config.toml
weight_decay = 0.61
warmup_steps = 219
decay_fraction = 0.861
final_lr_fraction = 0.0
max_steps = 5114
Each number is 500 + 40 x the weight over its row's rms, rounded and kept within 0 to 999. Layers, rows and columns count from 0. Numbers have three digits each. The size before them is the row's rms in percent of the matrix's.

# gate: layer 5 MLP gate, 1344x512, rms 0.0233, rows 839-905, columns 448-511
# up: layer 5 MLP up, 1344x512, rms 0.0229, rows 839-905, columns 448-511
# down: layer 5 MLP down (transposed), 1344x512, rms 0.0223, rows 839-904, columns 448-511
gate839 101:507519509502490495549459448474497590477544490528554492526489521470593499508507545580449543437467472504511506441512519550499510462513469488440442502487423539576482447482448507531526436567486553
up839 101:489536435448522532554541477516532480492531488459501498471595523546472536504535570567521531487526562507537508482507449524550501612505469457558521544508453507489518456482498536515509422483494521
down839 101:458538517460502481454516485497552525519518540495516515430505571480507533537557497589494520516519524477503503514553510458530470545422485540489595464503505430483460530546534487503464457436510538
gate840 103:525525535539497439453524501477452498509528475475553503570505542481537491542495412488449515540513587501500480465471502470505569418553560527517440487509484495532517553539581472518507483543526421
up840 099:465490470409404491514567501509501348562506465501580515500487485521469536410487442451509451491494552484475507476478528484497565557556518477523567568498504452523455488497474484508472536562536507
down840 100:542574504499513470501478446485472427465546506463509465516507502533512502491548427480570471446571434512513442430510486564405471432529532513487549550480513540500469513484494495488445482502519491
gate841 092:548462501515554569477551579544475544487560604489510465514521545524598457506566437480546492466474533449519480566462491476478532509487491470422492531576516495487461534577511549466532502553476498
up841 095:470498439543515443495467411540511514480506434514432583404508576478471525520532529521441454549515510535523503500542531485496488474542443405496549477486457377405556423456528504533495480464550567
down841 095:539495569469527556467564535483556526434567561443547490539480520558592442507541499473543512493479535495498439490474458506483577496530537471492476529453420545464530534503584467414496473539435439
gate842 096:516553484536484435483446475456474503575517474501557504526563527531452484515530466541578482508471526491502526512553498535534481437428534435546473442471480444510494513499553457548522493524439519
up842 101:517520459459513553464466451443525560512505542458480451521464528410449540532445502455510506469504476470521601483518599520474484458510510551456411565476534413576457461554388543562465470521511491
down842 091:424498533513529515507457488610523508516439520505480470496491453432463497513477531488508519470513495450503502544554525512534496462462509522410412461431501439480485492549504532543561491485481522
gate843 100:549548473529470469443484494529488541515505523523531524474522557547512470449506571569475473443459553525481485505561574548554434468542467445459448445516500484511511460562469582478568458491529475
up843 098:523487438542568539591497560499526501547541445528504489493532468544484523480511527474522501470581495476519451496414506458492500454486450621481478555548510430461461559493470490477537548457534468
down843 099:610509541501535459433471566480539475558537548562474519569540469488521517467468545573534511545531524476480524445502585534516499540513472434496475495535499512581475495494517476509564537478544471
gate844 091:451557532486526404486483453493467421490577469522513547551469483458446440583491511493501536514515468471516499503439503475554479490509517508499481444474481501521533478541532479514500438440526462
up844 091:547493422483463539499531514476535496521470520551516487476477470535512461507503468493540520505484601535461446514578498499464501443507511498508533577474445505427499499440545523509458482433572512
down844 090:531473502538471478498519493490495545479547498506566512572433565523419571567453571486469546491480423457534467541529462436449458526478486543522580493516446499505463511547514505509513482480445544
gate845 093:518479556445533491525512415482505580471456509485508567591543521564486446537535516465466491480474465467565432514479495576508524519547475508534516504469483398511515544500477477455438482477504581
up845 098:509460458453513500518469519499495478524545476454504540534520506492492456530454443523436489507533519544502496536468427477528538492599456480546491529547528477538535516529505473429434549473506455
down845 086:499546509517473514468524514502429462493474508533537458430467473519546516522529559512530541504512524526509478454556500511538435447429539515477485519499517496509441466498493538542526458536468495
gate846 101:511489500488503472439528505473474508469457482487447543493528538508448518531522447487447522407479609440546502543493433508492464547520428443468512453496475464561487434521505546527510540550497483
up846 102:523561541481509468501550524595615481483549523498436416445469553485505500432511524550499554548509599505460562402603495475446513431563427516446469529568463394490544513488507474554484483437507527
down846 101:507495449511511459462506496585545464526579501485486503457528464516445539528557447450494519526542454426549581483495464437530518492509475529515471455499511432459462514423493554487490471471512454
gate847 100:516489532515588462474487487537556510468541538496514514482509545515500510519470479500468480500484559487456459464540508537521518489544536503550497463472432486473469501484535441457533536542500498
up847 102:484428507469555525527485492555491534541577497498541496438446541568500469525506560542495473429493546507439548500516482542476449486497499469544508514527456576521484438524484489529443548480534521
down847 102:450461552480469489500503493520453475446484449489487467484516484479465454489443568485493518493544490487452525524489432486461482524450518535497532562520468507519489497483491508539514480562490482
gate848 109:495477429481537528490486439450428471519504492453529492538460453467495534411501472412562538512498571513494471457498491554448526502595521426517454515495466613502501448490470480530464443519476519
up848 106:470446472464485464489438464499545538499470481537466408487489597520466512539500492534474518534596504484531500530524470451483540451498543551447522474472510454456511536486500529484523507503461583
down848 106:513498501527498508407539514530549571488505489478486444530495493442550494497499465523454490534529475594480518470503549488549455487541507434434412517519500515476503548442508462520526469526587496
gate849 096:445534540455522493523485432522477509424454552579555474564537511525574531559514477505498517485496495507538471503484533499437512512490453490489475537537515506527489602487480559417533458504538523
up849 100:513443461483486511495479566496546511499520414525474529503385471559487574477452495481486441546520527547470514392507522458502497497460552499466452500527507505483562546457544465511473525518459522
down849 097:514403519513529483518457489473482505518518468495474534512515472488505566588535477471496523499475448587425530546509525490561519495502499478523582528510447503455560537474509489508440509476452540
gate850 099:529502414488459529474449515550547509472543454526504509501525500454476469436470493505473553557510516473514493471580553518447440482503498531475439572624475522521533494464484583538498459583485516
up850 098:552508461532469558534439436504505553413517522529457556534532507537521508528554528510489469484492541504554488587498513545505454474476474527415548512524517480476515482533472447500496551455407483
down850 102:499508377516531556465476469510496484495515394461535494506471510496517571493530470512490486487519488501509540524506573499445465492495573503455503469497475545510487506483511478465508500487553510
gate851 099:466459459469484488549517495585486478541539491501496499506511383483495483524563488563480510530509543545531450509567421523512446515470500541441452464522419482440489506501527500527537461480533616
up851 098:485518534465542502536450471422495500488496488486568502479515458558533512502580451474480508507487492487584495509534466500502502486508505472517573537496493402487455541426476480511513480484491543
down851 098:449493438491459473461404500486525494518536444494565462515473467478493515522476458499492514547449575528485576447434478502505502584456497567506500529599434534526502514543578487551467574452533551
gate852 109:536556480533471517462499481463496477479433511555547541440511511481487481410563487571436496508542443440494422455530460592492472496469465507511508526522482489467510520459479530480468515516482399
up852 103:541477526504447501443506491515513524471487554514549480446560501466539500499536499503467575500480480529456486461489467537512498458472472466574515505511511473449528477499518487559502552472478527
down852 100:489486494488479592518510458473473520518476468486493468508487574575482510549498473443474510490494548544477484499516453472491593499496613516466564476440515609491496460547476456506488521537556514
gate853 103:433544540493570504423525489528471565491478504587496544503572591459455453495540461494493516487528466499490491541480480530535413512492449483498527496534519483536508474523457546477529482522555545
up853 124:539508439535473572558475568535581475473499446450525495465435438600540537512510460491494469550499597498510515457519589513476505540502505440467493536408487522502468594510536457421490536511523457
down853 117:411491446469463544499447497478503540463462528481466516478442543511524475518471494499507546523462553506475477483485518582495470575488425491445486495510495474443482549513531533473489487532540514
gate854 100:539460513479453583544490481539541501473519518523510485482536494483516510470509489481491525486552498464426492524462481511476515516502470468510458510541445507453430495421549463415516543526486538
up854 101:485473556547486573522574520509518526471458475430470508518544485541530557450509474519430440520445494526482488503563452572455464493496476467517520504529495542507492471498569466471587448545486555
down854 099:424537486563549479512462504537521445529456509456505536475511514530418455440475501499605526599434494499479494463479492481492477496499517500552512526508525476463497461536471498522529479556448423
gate855 106:437497571446524475536450459493547555513522493508514421461588461501503463543497420415499577478562428498579572439474541475490545488475480529512445416497458460504448521544481496479516523479476484
up855 104:513527510449536449449518514521498432516533500517526468529552425504480465524488556431492532467518535443480476478523497566533544457522422517563518481457539519451407472527551520548464517438528504
down855 105:454464479502485454489512501493528489488594515520549384528560500479474479515516465593571467487466463442544481542503492532533504451508472514542538564548501564469500543512507514520495547504486517
gate856 102:530533493511515439423501491450536482538549521517489542433483501487504464469490537517485541426567455457512530539416548518510526480535452444474415588516518428449547515450542552480493515542502502
up856 100:501471541481493518502558503532535469433444442492504458578485482496496539482530479544509470491489525505429491416550439489415536522465502482470537465479460549567461499552431458544560421425521491
down856 097:514532561468558552488520448525446472431531507487481538470495495508442477538475497494468545484502467571499534536441509534444467543554543547486436440492547487458479362514526520432483475477503491
gate857 094:485533473535462461499401559534445426484495472475505403498548459529526490553566496487470494492446579422471545467516498492411500519481495505416522438506503496544519516489456523441580468482539450
up857 092:549504454553533527498552536450511552447518494537480455548542414517539530485543460451502455531490457439453518499566460526439474518454486494517504521485568506513484397471449577431457511570470457
down857 093:522452509498432519495485529517590495533531498503506616561524554507476488475445428588544517529559511548479458507490462464519556498519478482549575488473498472442498529553544454519497485521515472
gate858 106:502453495570501508473494406508448539502553493552520477480488533496508524543539517477465523456461571500477447510495535556453501533557560495487498502554459480521461487509521460486588417494502539
up858 111:525437467531540534490577534482450490566502493496433481508502492482467546477487558444532490447457538487544479476548507569444522483531515598522467549487485504585536543548471522492531520560551575
down858 105:514500511519491475505599562514546463468511474443527451513538508504482477512460487455506499541480554517528584466498483464529534512546533522517516480503498483493512518481431495483517520453467491
gate859 096:544508538533469470457506486538490449466488527499502489490570496500469501482512471532485534511537418518524464469503469475529574500492510500499496479465501438470501454505532456487425470441482476
up859 098:426403526537549554500517555464457527553474505535488468443488523531486544478491516533498527424507556530467555532460501544427443498486495502499466516502455561534507487465537481505533555556535498
down859 098:542514499479538506460518518498504497448449472454456481438533492512519567480520539529497504511447495508506541483461461598464501554559469537491462520539451518563469492466554523503528520528475530
gate860 093:537515467484557507437466554539424534522592553471490500497555525489566558520592378535529511513518560512504444483474511499505494548490501459493521504533470520491562488513544542473543425572514449
up860 093:421446464524511508511403502528523538460503451514498517481543496535466529456522497474471499549483466491518479443510488542496464458555522459458507527450488518557471592608453478461586573472561502
down860 093:529544436509602505503530495555494492505508546517495490536584537414513459526573550476483475450522488508460507469444519510448520477470523487519541509490529545496527541520467513440571468508488478
gate861 105:474443521524483462497481512549470521482532527530484514526560525476493455425488513473457611525571471542451603533463468549475477426516495482518445523501507517508482390492538560520562476444445477
up861 101:475511479470567510556479535494504513462533504464455494585507492564442485533468496482546450548501404519529498419489522538561556490437464508376497519550490572543474419462464467486514596522514453
down861 104:522511503545505547544493529534502486556487515530488481494490571480492490542470562534513468558476476470511581420511464439498500447482511562506519458537425496527495516480429450606493437523484501
gate862 103:475540489531506453519472569509462502498551526538526524508552511391509501488525431509525503492492514457494518469475427521547482481474429545489510476578470561560463537510458579484458457462493482
up862 102:507522487518543513514574434430610535503468457509415488483488501544526516545464494490471552506496506474493500583444473484488445439556528556492545520506459518509482506492513496545512514502467528
down862 103:562534514496563509503419500496590550482520482509487454504483476475525552533508528448554504502526488489496483529401500596461459502529475481509523528479483491532559538493419504546463512536490442
gate863 097:511523532571456448505463541507523462520482461498450433511479566460505538473444535564521470529496518517507512516543457455443499463506467545470490521526493501563565539523450527585503441509515522
up863 092:487561492472497556530461529569518437505503496427539450468443495467502448570484503491501568509507566545490550514552441455488520465509537475477462492582560477455591500537465534531501554527400513
down863 094:471447467478537531490580518495475511465509494486485506569512537530491476480553541573484484512472451529350496534449463520608513580453486489556547470570449491553500535425456460543460452470519473
gate864 098:538479494518536529470509496418464419525424456517474491543495502585499514537490464478569575555570513534472535519561488529470402561585525438430435482518498427535487504483496551445552491429446488
up864 104:546549441577494515469574548546500533525502515505527529482497507471486437466520488527422469487498491447463476463457448474463485513457575503481461462551506498517411450494561525432497510500606435
down864 104:450492397531522583535502538497506519601466535483474518541506590485475505493487408552469486500473483451534412552558459531481490490521547498483503559547507481465536539490378483413545485433537536
gate865 098:548517508474555483497556471521503616523456428524477483469492497497493461503483490504530483523440568524542480516552551539570478578600513462479497517523503372544505507599467506522549433538541491
up865 096:560483540517516584509524458449441541547448458452527552509574534534515530578466524578540506484426405423546495543467469524502512544450575503481458422479558439509441474546595439566511458512523500
down865 100:543518484553463455513540454497487489485471545538446473477485411515495534471499502518550441498497495508466544451530460404483536459463555463477470600483539539499527483499488469480443515516509461
gate866 100:520511536548567516582482464538503456489524552582546431435530430485471444505445481515518582471490516474509527508489496538595459505540494491497487513507464532407470485517540539449589544470499493
up866 099:539536513499465473442581511513561487458551502442456498530478512524534487521470480406483516501541386465469533509446517480461525502488499469496544560498476421529491396532497491606457503475519432
down866 099:509491543437490462467539507532506502444540574523525485509520469508515447464561496485536458439554493467508465517475467513472458509599528525489489535424498570527423547507505525513497533496474475
gate867 089:517526521585466507523489551479481540553517512523467493545427479449496542483439536537461497451446532527565492557436496527492447534489494534474544549460513515556594492500501517506464493525469525
up867 093:473449523436528528492553457482530509511453561445585452503507538498526561493470475420526488530467514439543621522495459430410564503496473553455399548541467488484513434490379494543560432508576495
down867 095:479490485476508414431511547463514477490498501478450496497394571499540554525577506515441499533569509551421473448520457538539419449465511462502548499539537473578544490501484449516435521420429512
gate868 094:524491539496478470511450462530529556476476472487488424539497445458575510567529548508454587552473501473447502466413577461552502506573565515525393457495481459490467473529584530441545510548506506
up868 093:555493517508543485478529516473489400497488470467510545479496441483554471557479476507507492548479458534579545455558559487482537520446495512486459543535475526499477449511458548528513513536489520
down868 096:474591484474489488543574480520473445483533554533526521471514605473434486544508516527553455425502525473441512531527506482483496470450548456462458535568423526530565537486485486544475583448520574
gate869 103:505414534520488438453469518505478527500436556547528456541521586489481454467565527395450500529542520438493491485475428442505491538554557499423494473565459513502537454522506529508453572486498526
up869 102:496480531499527444556476542470516429530484517529450565496520545549503502468485526522468481538593483491519503537527574529552484517508440467483499464450466507485531512568507527567454465468516530
down869 104:449495506488575527447599527505472520536429502472514553462497505537488514503541499511514537490595469525494443514513446475573483532565431508473505468485463506502419546536526526538448502505528532
gate870 102:494539500568546446502505570516493521527552523486499541447453442452480514487621521527432525528517499573383481480442480507511494440551476532485485520465422508471529409532488519532460423532481422
up870 098:525427463454501425500529468481517497493499441437551557401522444433450423478525535519490477576547476558540515465449494537532578472432522584536474499506530456482493535518538492526468514531526546
down870 100:539506551489401537489467508450447509496458536573497546543515549501505521471540442519472479434414536524450552524472511518446581555542441496505475499454564493534587565503492503477519516534528554
gate871 094:478496523406479550529430518476523429489496487511493502475530446486574521515520528479502509538479572536553472581514474521490499555515468487524447423468472616461462544576444549485485494614417554
up871 095:462586470542493433467541474561498556567594542568509503493490506531476479518528517542497492474442450453491494491415528511548507513490472438531547520491494478479482515525571538564435460482529421
down871 093:483478548440512560508434484511527436523503480513534499541586497458492533546478502437483500521562500578566487485477446453471565496480513462532509515550474555466423521519519551523495512518518569
gate872 100:505547475518539524490537482471503479491594558575557501546504537483462467505476492441466471448494466497504529432462502620447507542563506397509497507561469486471517509542505500546553526489473534
up872 098:488524451506593584478486438449472535386446540456477537449582556528479524507546433468537499517485509391465439537508534537563484449517512492521463455527523477489426542444442533444499535487536392
down872 099:480515527479543435455493454549513543497509473435490522525530495473433465397441505461424550488503475478463506527521525524534506520506562466461432475536563505498572513510545453514489488593437452
gate873 102:430451439541487522438583488538551521439520397511483488463550480480436473437510487494499498501554486490489530529481505539489508530499523511447444546538499451524544484535500496526475498496507535
up873 104:521557546559531498499494489457416525465542541608533446467487562526464457491558496491443516512552470519521507586469545450500478422545428450560532475488466515487501492499508448455477501468446530
down873 105:479527522484539506454449429512475495549521537503467548508525520525454490447526529461474518514545543529530488492515498465472518481433510465503516516481493463466436496530507465529519453532507522
gate874 101:511472529561466494504458531534474558485464450539494583542548562504588503443524483521524567506512481512516539533482496472474425498500529476464432528527502547547480552562504589560526446487440502
up874 101:567514477543469561543476535522500521531526513537503488528409489492470543485513480497470485500513462522472425527533532485501485548491502515451476476555481411526493469480514478492464452475498553
down874 103:557483496480481442481464523508474513504522510548540507536466566469558476498412521512525515437485569560464550483563484487415490539550477473502447481489476504492519588478497475513439524535506524
gate875 102:464490439564491473502469537491536557454504490534495554495513567471505467489530516576459500565474515521488506500578462475570508474563521573498385448542403443489469537497423450456531512486502515
up875 098:473467504481505495467523479542519435495553514529526508470514478505476488574477522517497546406539431493523458457555521555479492472555421496525476511479566530497503514539596505546468472578540477
down875 096:522460529474559507531557533487497432480497528529490450488436483535490528482444479507477486437507474465532447502525497528472516479485508506530482490450529472496470495554631530523495520457519514
gate876 094:516506468503509457531520478613506478456444507519476455475534557532474488543532485492496496516533531424491493492450521447423474500520498445548458458504514467494483597548518554485510567601508490
up876 095:503536391503481493588514483497530490506510515501435511569446470573534506503472452445470538504520554520546480464500511459528517525524509513532536485447575566496499532469502462425538451561527503
down876 097:506539501510476518483537529454436477543535567524505512527503475459459492506389516464484501493465527522447460451469519518475531507445532466485538545450509607508536552459459497430493473442496545
gate877 092:518530497458500446448529559495478404434504455423485468556518562460507458576509521449545520528508443519541540573518445533486526479530499462497492503535480492577518535515488547477476477476420479
up877 092:428464412513431473482494502524455520540424498522546488437484519436390507500449478489510465479508520530541445472478522493566498460561474501489541488514503571504530512476489493502449542503566507
down877 092:598553531434512559553488498455524503471569576464495527544482502494527448523509483501536474501520507486490476518556476460450515511536494510536467504465491481498496463571520499459507457506487508
gate878 091:540454510523448516434467414515453522558461519541458417497490544473496521462521476463493463474506535488521498508434466467502545499513464491539466464462489453545470545542522514492530568537536531
up878 094:586500522518473479519499553508487509483499534508531507511543515429491507564484491556511475420460558506483538503551550487488428522475467473445464507500499376560451529517477591559482514509451499
down878 095:496435529504475415501471481526494564579543468529539538455530539513517522455567516478523576517539399512488460502444529463530575446493472607484521476417477562475476416518528474516498485486531519
gate879 100:477506490513454519450510484515445508518484446521558469484473488457491555461482418502490536495437590493462537491481458546425505498547497496560565506467527515478531514578546504465521513539534486
up879 101:586551525528502500562513555423565462474526530572575511531446510472511547463433595495477519510511475558542486495519467445488450581536462548538462471496502499410465522525551573512488480527494555
down879 102:526441516483490521444532489524544551495558511543532513581433518495532567486573514538512492513468480539496475455477480433411483441455540454522510507537463468441519435421469529504493531465457416
gate880 100:465540475523511487500471491557522503405440531535497446501472486449565450444525451561469541429504452455579481514502549457584431504520512422540512451567467512494508513492511467474515545504543459
up880 097:556492492524499547454424508420538542522496493524634546460533555507483466516572574504512509565540421535427524499508522478495441557458528485516429480443512551470531519469507484488543534511514492
down880 101:443558512534427514498535541470547540498468542496494496511526546495582592474537467531488479442486477474577471546466577507537438546571451497549436519539558453500490541450550535460525569500511503
gate881 103:508560404587521540446480515463523534517519506541496501491533494491523535534583421436500557430450557503453437465539524530504497434467522482539445485546431499440536524535541557529536482519476439
up881 098:472479527479503508526493572582537511471477504485475476422522508511510558421527548578509471492489484532513552459450482541464464556521505445490498485452544532454557465468487511444493490506560579
down881 099:507497473508546515478484440492467484483426451519467459425481550483587459500569518413484518455510553448495493482511613532440490520494516517450517524526500568548514467512496529507537404464479485
gate882 106:437484480442547452488543562491502554506451460587487552510431480526525520516522514517523539572520550489475506455532468596545434461486491502461463517495403512504571476565453462523503549501546515
up882 103:524486567506502544521516553488495465486485492471494437434548458448546550495475445457496472485465531504503483537469506478464576552552557468493435450484470513470550498485565469442449503602516489
down882 098:514545542583453544494514537474545473497499529457435524469512497452517505497496455475467552587477507545442564481504486450464494513487562449468476421543451564466518471502497506513456473479397518
gate883 103:558484516542576497539545470484506457455584514473493463504504464505498518483564418501531572498395464426489513481521488513501528517518504534402514505486502508438576490422476509440494510454512441
up883 099:528581490535528540473502530472483535522518513489443451561463543494510465452488525479466537425456433520528532578497504453477580486573458544474437486489456476473520606492466538490493497516431525
down883 102:500521520526522551579488517484535562533452515529482523494425463491465478456493523463514480509541532492549517506520599469478420512574572573454446467507452447436513503539457463488535501491487486
gate884 097:463481546499497491480411541462518510471498592546613463553533521497524541503481495461477500424486470519507550488498510517490461479478519495616488466497479484501469571519548566460493539524484536
up884 093:438495480445451565518534460498480400510503468491514503484450525468535498447456445507508502567498573491478495497523515542464554499452495497505473530455491481467476579481482532500491551582565429
down884 094:510486466572505466429473462474494545529462514492506527490490476577459493503479480440468574517499438465552502502452502519493442451463538582503516539500489483483479523566467439489514509495564523
gate885 098:494443425540472466464487532533503435461508476491505484487495486481462498449502508475503520464561469516448514544549421481564548432476435451422511471524480447483487504467537494512522419401468498
up885 101:487426481525492505490455601520425467610504494480454465514484542592477481507588507539482520455439470535508455495501473456584592498522528535419455455525567439496535483535503548450495494483554463
down885 100:474455528490521481492462530514456484479560444471463472469473571541549488522510527448440528508533539541466502564524481457495509517471472480522474509552467564501532486480492567486466534473531511
gate886 096:552503490490521563487490563405478463438527523555550402478565459437563536458577429468564500529506533568497481485417472496492520437523556537528569532551528528405472595562589522473492445513470532
up886 098:537513471515538504459476500519525544492465524491482457505510472505529455518494379454487480512504476417510553551481491480572456518476474481516483453573493504494502434523556527547503518521411496
down886 099:592551412534526607554435561457510449550465470538455376491524495587483468438515480461484527455492500466533509497480466508533481520520511471513514483522466522489486476530517501475407498486482521
gate887 108:578516514542510505424544489506457511515501517532529501493552580531490504546517447430463559498587500431491428480550516529453488409476454526458447506569517484445488549510541423509439542430454544
up887 106:545525521484565502507522430426458482526510534560465511500529521541469455491558462494518501509538501486459412453569607548546520440511447548577438555526456563579558541524522496458496515499505518
down887 101:519523541446464443494491548478491412425508500518455415521465512448498456561495552523495518559508501502604489485490434488492471452417432475489509467445534460532509509462488501458472482614464523
gate888 094:497516493461499428475514543449502502547532483519508446533509504506475427591430512533479519428485505520538530589556523567479517467451512470500514457519457482492480517572440505520493508576554530
up888 096:519505569537574533499488487491497484434432520526499456542492544573442511495509473561487513461459416469426574559528534466490498504492568536444549490509452475506478576528587467457496556460488551
down888 100:465417513560523588427544506500544511506528482479503465526441569564548507433458450453519454454519535500483504476475467483440507528433465489469536546494515405504491411444568513515575486463520557
gate889 092:461481534457505525472525422487492528524503480475500559537486540496484490410522499494470487454499461485564507520476425530532511508552468510487547564515510508470595615574540453497446447480508446
up889 096:487531537483493546458590527518478461490511553563502505543490527531478518490465552548510543514423474496516544470492467514515444503368534530505486534479488581484499540532511494468498480492480459
down889 093:522476515455504500545440468469524542471498482489481503468477550501503500441504480517443505528536502476490497529480492510478495526547494469531496540510483536490531550488502518515487511504460527
gate890 100:452630542495499470524504551499478522544548472555496437451514476494487554408454495465439505431457405461469466511479469530548543471501477491509489506490472472494583504520522539499492463511499513
up890 098:545499538490548541510541470554470537533508505556491499488536526549504509499507482476497367558460559471461451459601556505485570483473545552515477573428504447469530478492514456549473446503468528
down890 099:483458498485462556496471524495471499539509488468538489474467515468463425445528580569467486475510496518558526483438535468459604465502508566387518497394547451433484501497504508491447500523525508
gate891 097:525449476453472461497555480461542435517479502530534444497535528538509473468510499512446407426561549503481478499501493567501537466445470473529514452527493534491562513535430561461554439521573535
up891 105:516487485565513491495473492518487521575530506436504502479476504482391464444500451528465521461579502520486464498473524484466504452441431517509531464507491534484538459481462503485498552473433445
down891 108:446431507539516477484467490516490550526488508471507484423470536532449441498511438518474478516575457517455482583488473526501505477573469468498425503527539480536467468509494568481527466501488489
gate892 099:574516438482578551451525517532573449529581453449443490548528484610487527481469502453577522515432480416530459570468542500459494492547545548456502496562507499501552480507495471499513469535454487
up892 098:468490564539540498498563439497552518504495482514502574534540529459523530529521473489515445578497498518519511450543557455420532547483542514488534481484481432526592494471488536445599438541509488
down892 100:517544487522514444562537483508506439469465535509501477561392514477548549519526530436580446465443522427538534509546507485514541544518507478498470517530477526470516480408456454498578506507467542
gate893 111:460583458507462479466513490506474523481501467521517490479477487501493469468481513439429545424504494461472451564518540504511479539487458474482445509488470382547567504543490529543504485490466560
up893 107:487439566508468502526530562529546484591558423504471485547565516532507519482556446450517459496497534511492468469436423463494537542463473482527529473498526557462542489444551503478519453466521426
down893 105:504466443507513512408476571493521545497565475480496460536538489515429498467473463524468557583436491460496482498475460483533501527501537470462541533503490474467473459483451537453557533439499524
gate894 097:398451586482495535458446457521503503474484535572486502525509574511511603546534509510497464484475565552514509453500529566547511563576525466513500466456495494458451532562472578610537530504510514
up894 101:474446487559496527486550389450539436503533460541542493493482423533484505501490484515512514501467518583585481552548531549526548529518515536488505492437451499504496555486446584515565524511472499
down894 097:464462505506514475458540471524511435420502492485584489469456485496490439426463516454522443465517486540585468508572525412482491488468520527509565469478474480441492434525485581461515476512441483
gate895 101:476497457446462521408496505570488469483478529529555499523427491477503512476500512436489501464486489487487368455520551519522450592456468498435500448479495425516552517518449568488481435498525470
up895 105:541503492519493490572516473505510486488531558490525540513424404510536458493492495549474515511590477493567487505503462558506471493542502513532575546487522441515436493492497504469492456589544473
down895 106:519491453427496487543451483496527460478567506461526455483447477504471471464494513584559511482498485530520557471483499507521511568555439525461537524456483559451508414481530530517523507551406558
gate896 103:492514478458504550505492483487464462495539424482553432523560472520476436544526486517469529503541475463554543466558503509518573435539479500524433533545448532492442481536480512481497530551444473
up896 104:506548536447491500522469500494559467484547569486508452486471476438512534502473499404511466495480526516552598512521477544471500548535549489575524545501507503479532450581443518559459515572552513
down896 105:495452494512477579442542516449533498444466545446468595551521521503489574531528549533514508477525446528596541520492510464483499469509492463495479426460530474538491440536468516511514487541501505
gate897 092:523463508473535529439438456526559470461540458507481518462504537461515528550614477522542486461477524426532419482522522543547397518530453487506526482488419493477506465598542534474587491552541510
up897 093:517483522498552458574523449516559508520493440520504527468493459480455453577568610533436493482527479429557468506477529538574521560452469498579489530461494521434513492538510467515469467468513550
down897 098:440520521517539479529462483545486584490433572535456494514506489562479479513483579490478485482509454500516477548498502493538553507545525491458430529486490500475460487439410463505424546414480551
gate898 096:435513569464482446503469508516438469522576458503563479481545543516467465536531526419480501483469508602577501545488548554466431458495527485490482514477455559596436481592431478481565478512451520
up898 100:475516525538513505481533514601464495388493466489449508496548533509538536482513540457492456528517584461510576538485488558506436472546512508536614551529469469524428499474464497494528411591500464
down898 101:399488544502444508504433522523614515514575460525453460491533477515499497525527544466556573471480473498565453467514512474511440476458464519583505525471474519576417472560523532502609495521468516
gate899 105:473493484557483456455439541533514516547535533504566467499505484489488496490535513459421527418492504516467486580558490540490562601503376487526386412505442467563434470468518505510584497489525546
up899 103:504458484460479488495487498510428504498502493478508467523548488495479505475461465495477490523508481452515507528526478504545522472524531561512536596488556483505475543556460491523604481522525502
down899 105:517509430514482465534486545473535474465542471455428479465530494526519539526458529439601484440530503448534467495519502530529548463494518455586551551527522539495535503469463551595530538502502492
gate900 100:566468490584541508515516491514540484562509568481479468448523500507504538519552490505521531512481492494488432493500559511406487470562443526529571504503426460548502471579543534540601539531481475
up900 098:502516553522533507550553488420436505575535486465523488520505490475501417509506548480445488496479487465598523578527426477540553517509453565486549468491489491477452539448482499501503495522540539
down900 099:483474483472452506443509526545517537524487531474482493504476520565504467459448556539464504418503449522465519495458432456454470496544548572527564519549469494509500450521456542564509433526439452
gate901 100:575583561534504441515542542524486545410450526506534460513579450431482457493538572478489514459464500565518522487528472509507595420519486479534484451453465522461486503512461470551508436434474491
up901 090:474486477526518444461543371493501531461527544506513590502515551467485541579486463504530483531503555505595534527481540492581460581500540448422483531495548495540554493489569559501511517491469473
down901 088:514498492497489511591460575526502534533517491513548456508552467513502463439462560460494562518506428523475553513499452495490591469480482541514461490494509491466433543515408496526466423494491511
gate902 099:490561463534459560476466563459468450458438484507532457531536473577548539491526500566515497519447473443484470515451490499435540522598542501415481449547558473506445564441502513510490499522545533
up902 094:437449453535473534475538446494548515468494522551448552453505509519514499407528416451460505524533546485495453446556525497486525491498436532535540474461489465548526482443557513468507493472515498
down902 096:434576485568508493495459522474426546462413470559511485492557535484453519520501535571540439491479402496493523525468466532537560534470486539504477516480509487502558450462457519499512461503483514
gate903 104:486478527557536494473516541506536508490514535523558485541533501523533477543456517463483531450497431497543511463446528482473506442515540412495483504492450570550485439558478618523513473505512449
up903 100:525520621533572531473512463513487499461578523485487535513507510468516547499511478533549454529489536462459459466489515578528500477498482446438440509512470475489470494493432471523474545495439472
down903 101:470517519521485477514507531470497438517533503498574510492478506455516473516597521479518544521499517490416483474507509494518534521537509488420507506509519447488481492432484503445489515485550491
gate904 102:458469545482452485463483522554464548511515470477475462471480430428465438486547405448527545579539560434519521466532558483475439496485498475465417536545487491497502437489449541444502491464524427
up904 101:512477442447512459488455493534550521440513528532539502489479530582472544478460544489459467513496561486485533505422497517484559509544490500483516568482504523499545519498511498488572551468481515
down904 100:491530531457400499397482477516480508463487507526535483465425445525528540494527525493510489508509459442551506524519516476394492434517524400534553495576489469556478502507502485558456481400547475
gate905 092:410402571532446510479476553601497494407518580573444466524512582476526471512529551549486464491511510504510471477490489465464559539515505497429483445460489442480425505463481544557508512454510546
up905 095:526477489492521500500562466527453433493518526506432496486505371551479447500533496476471461607525536520472557487525541559522404548547527510519473539489446483497473531502457561524518512491507472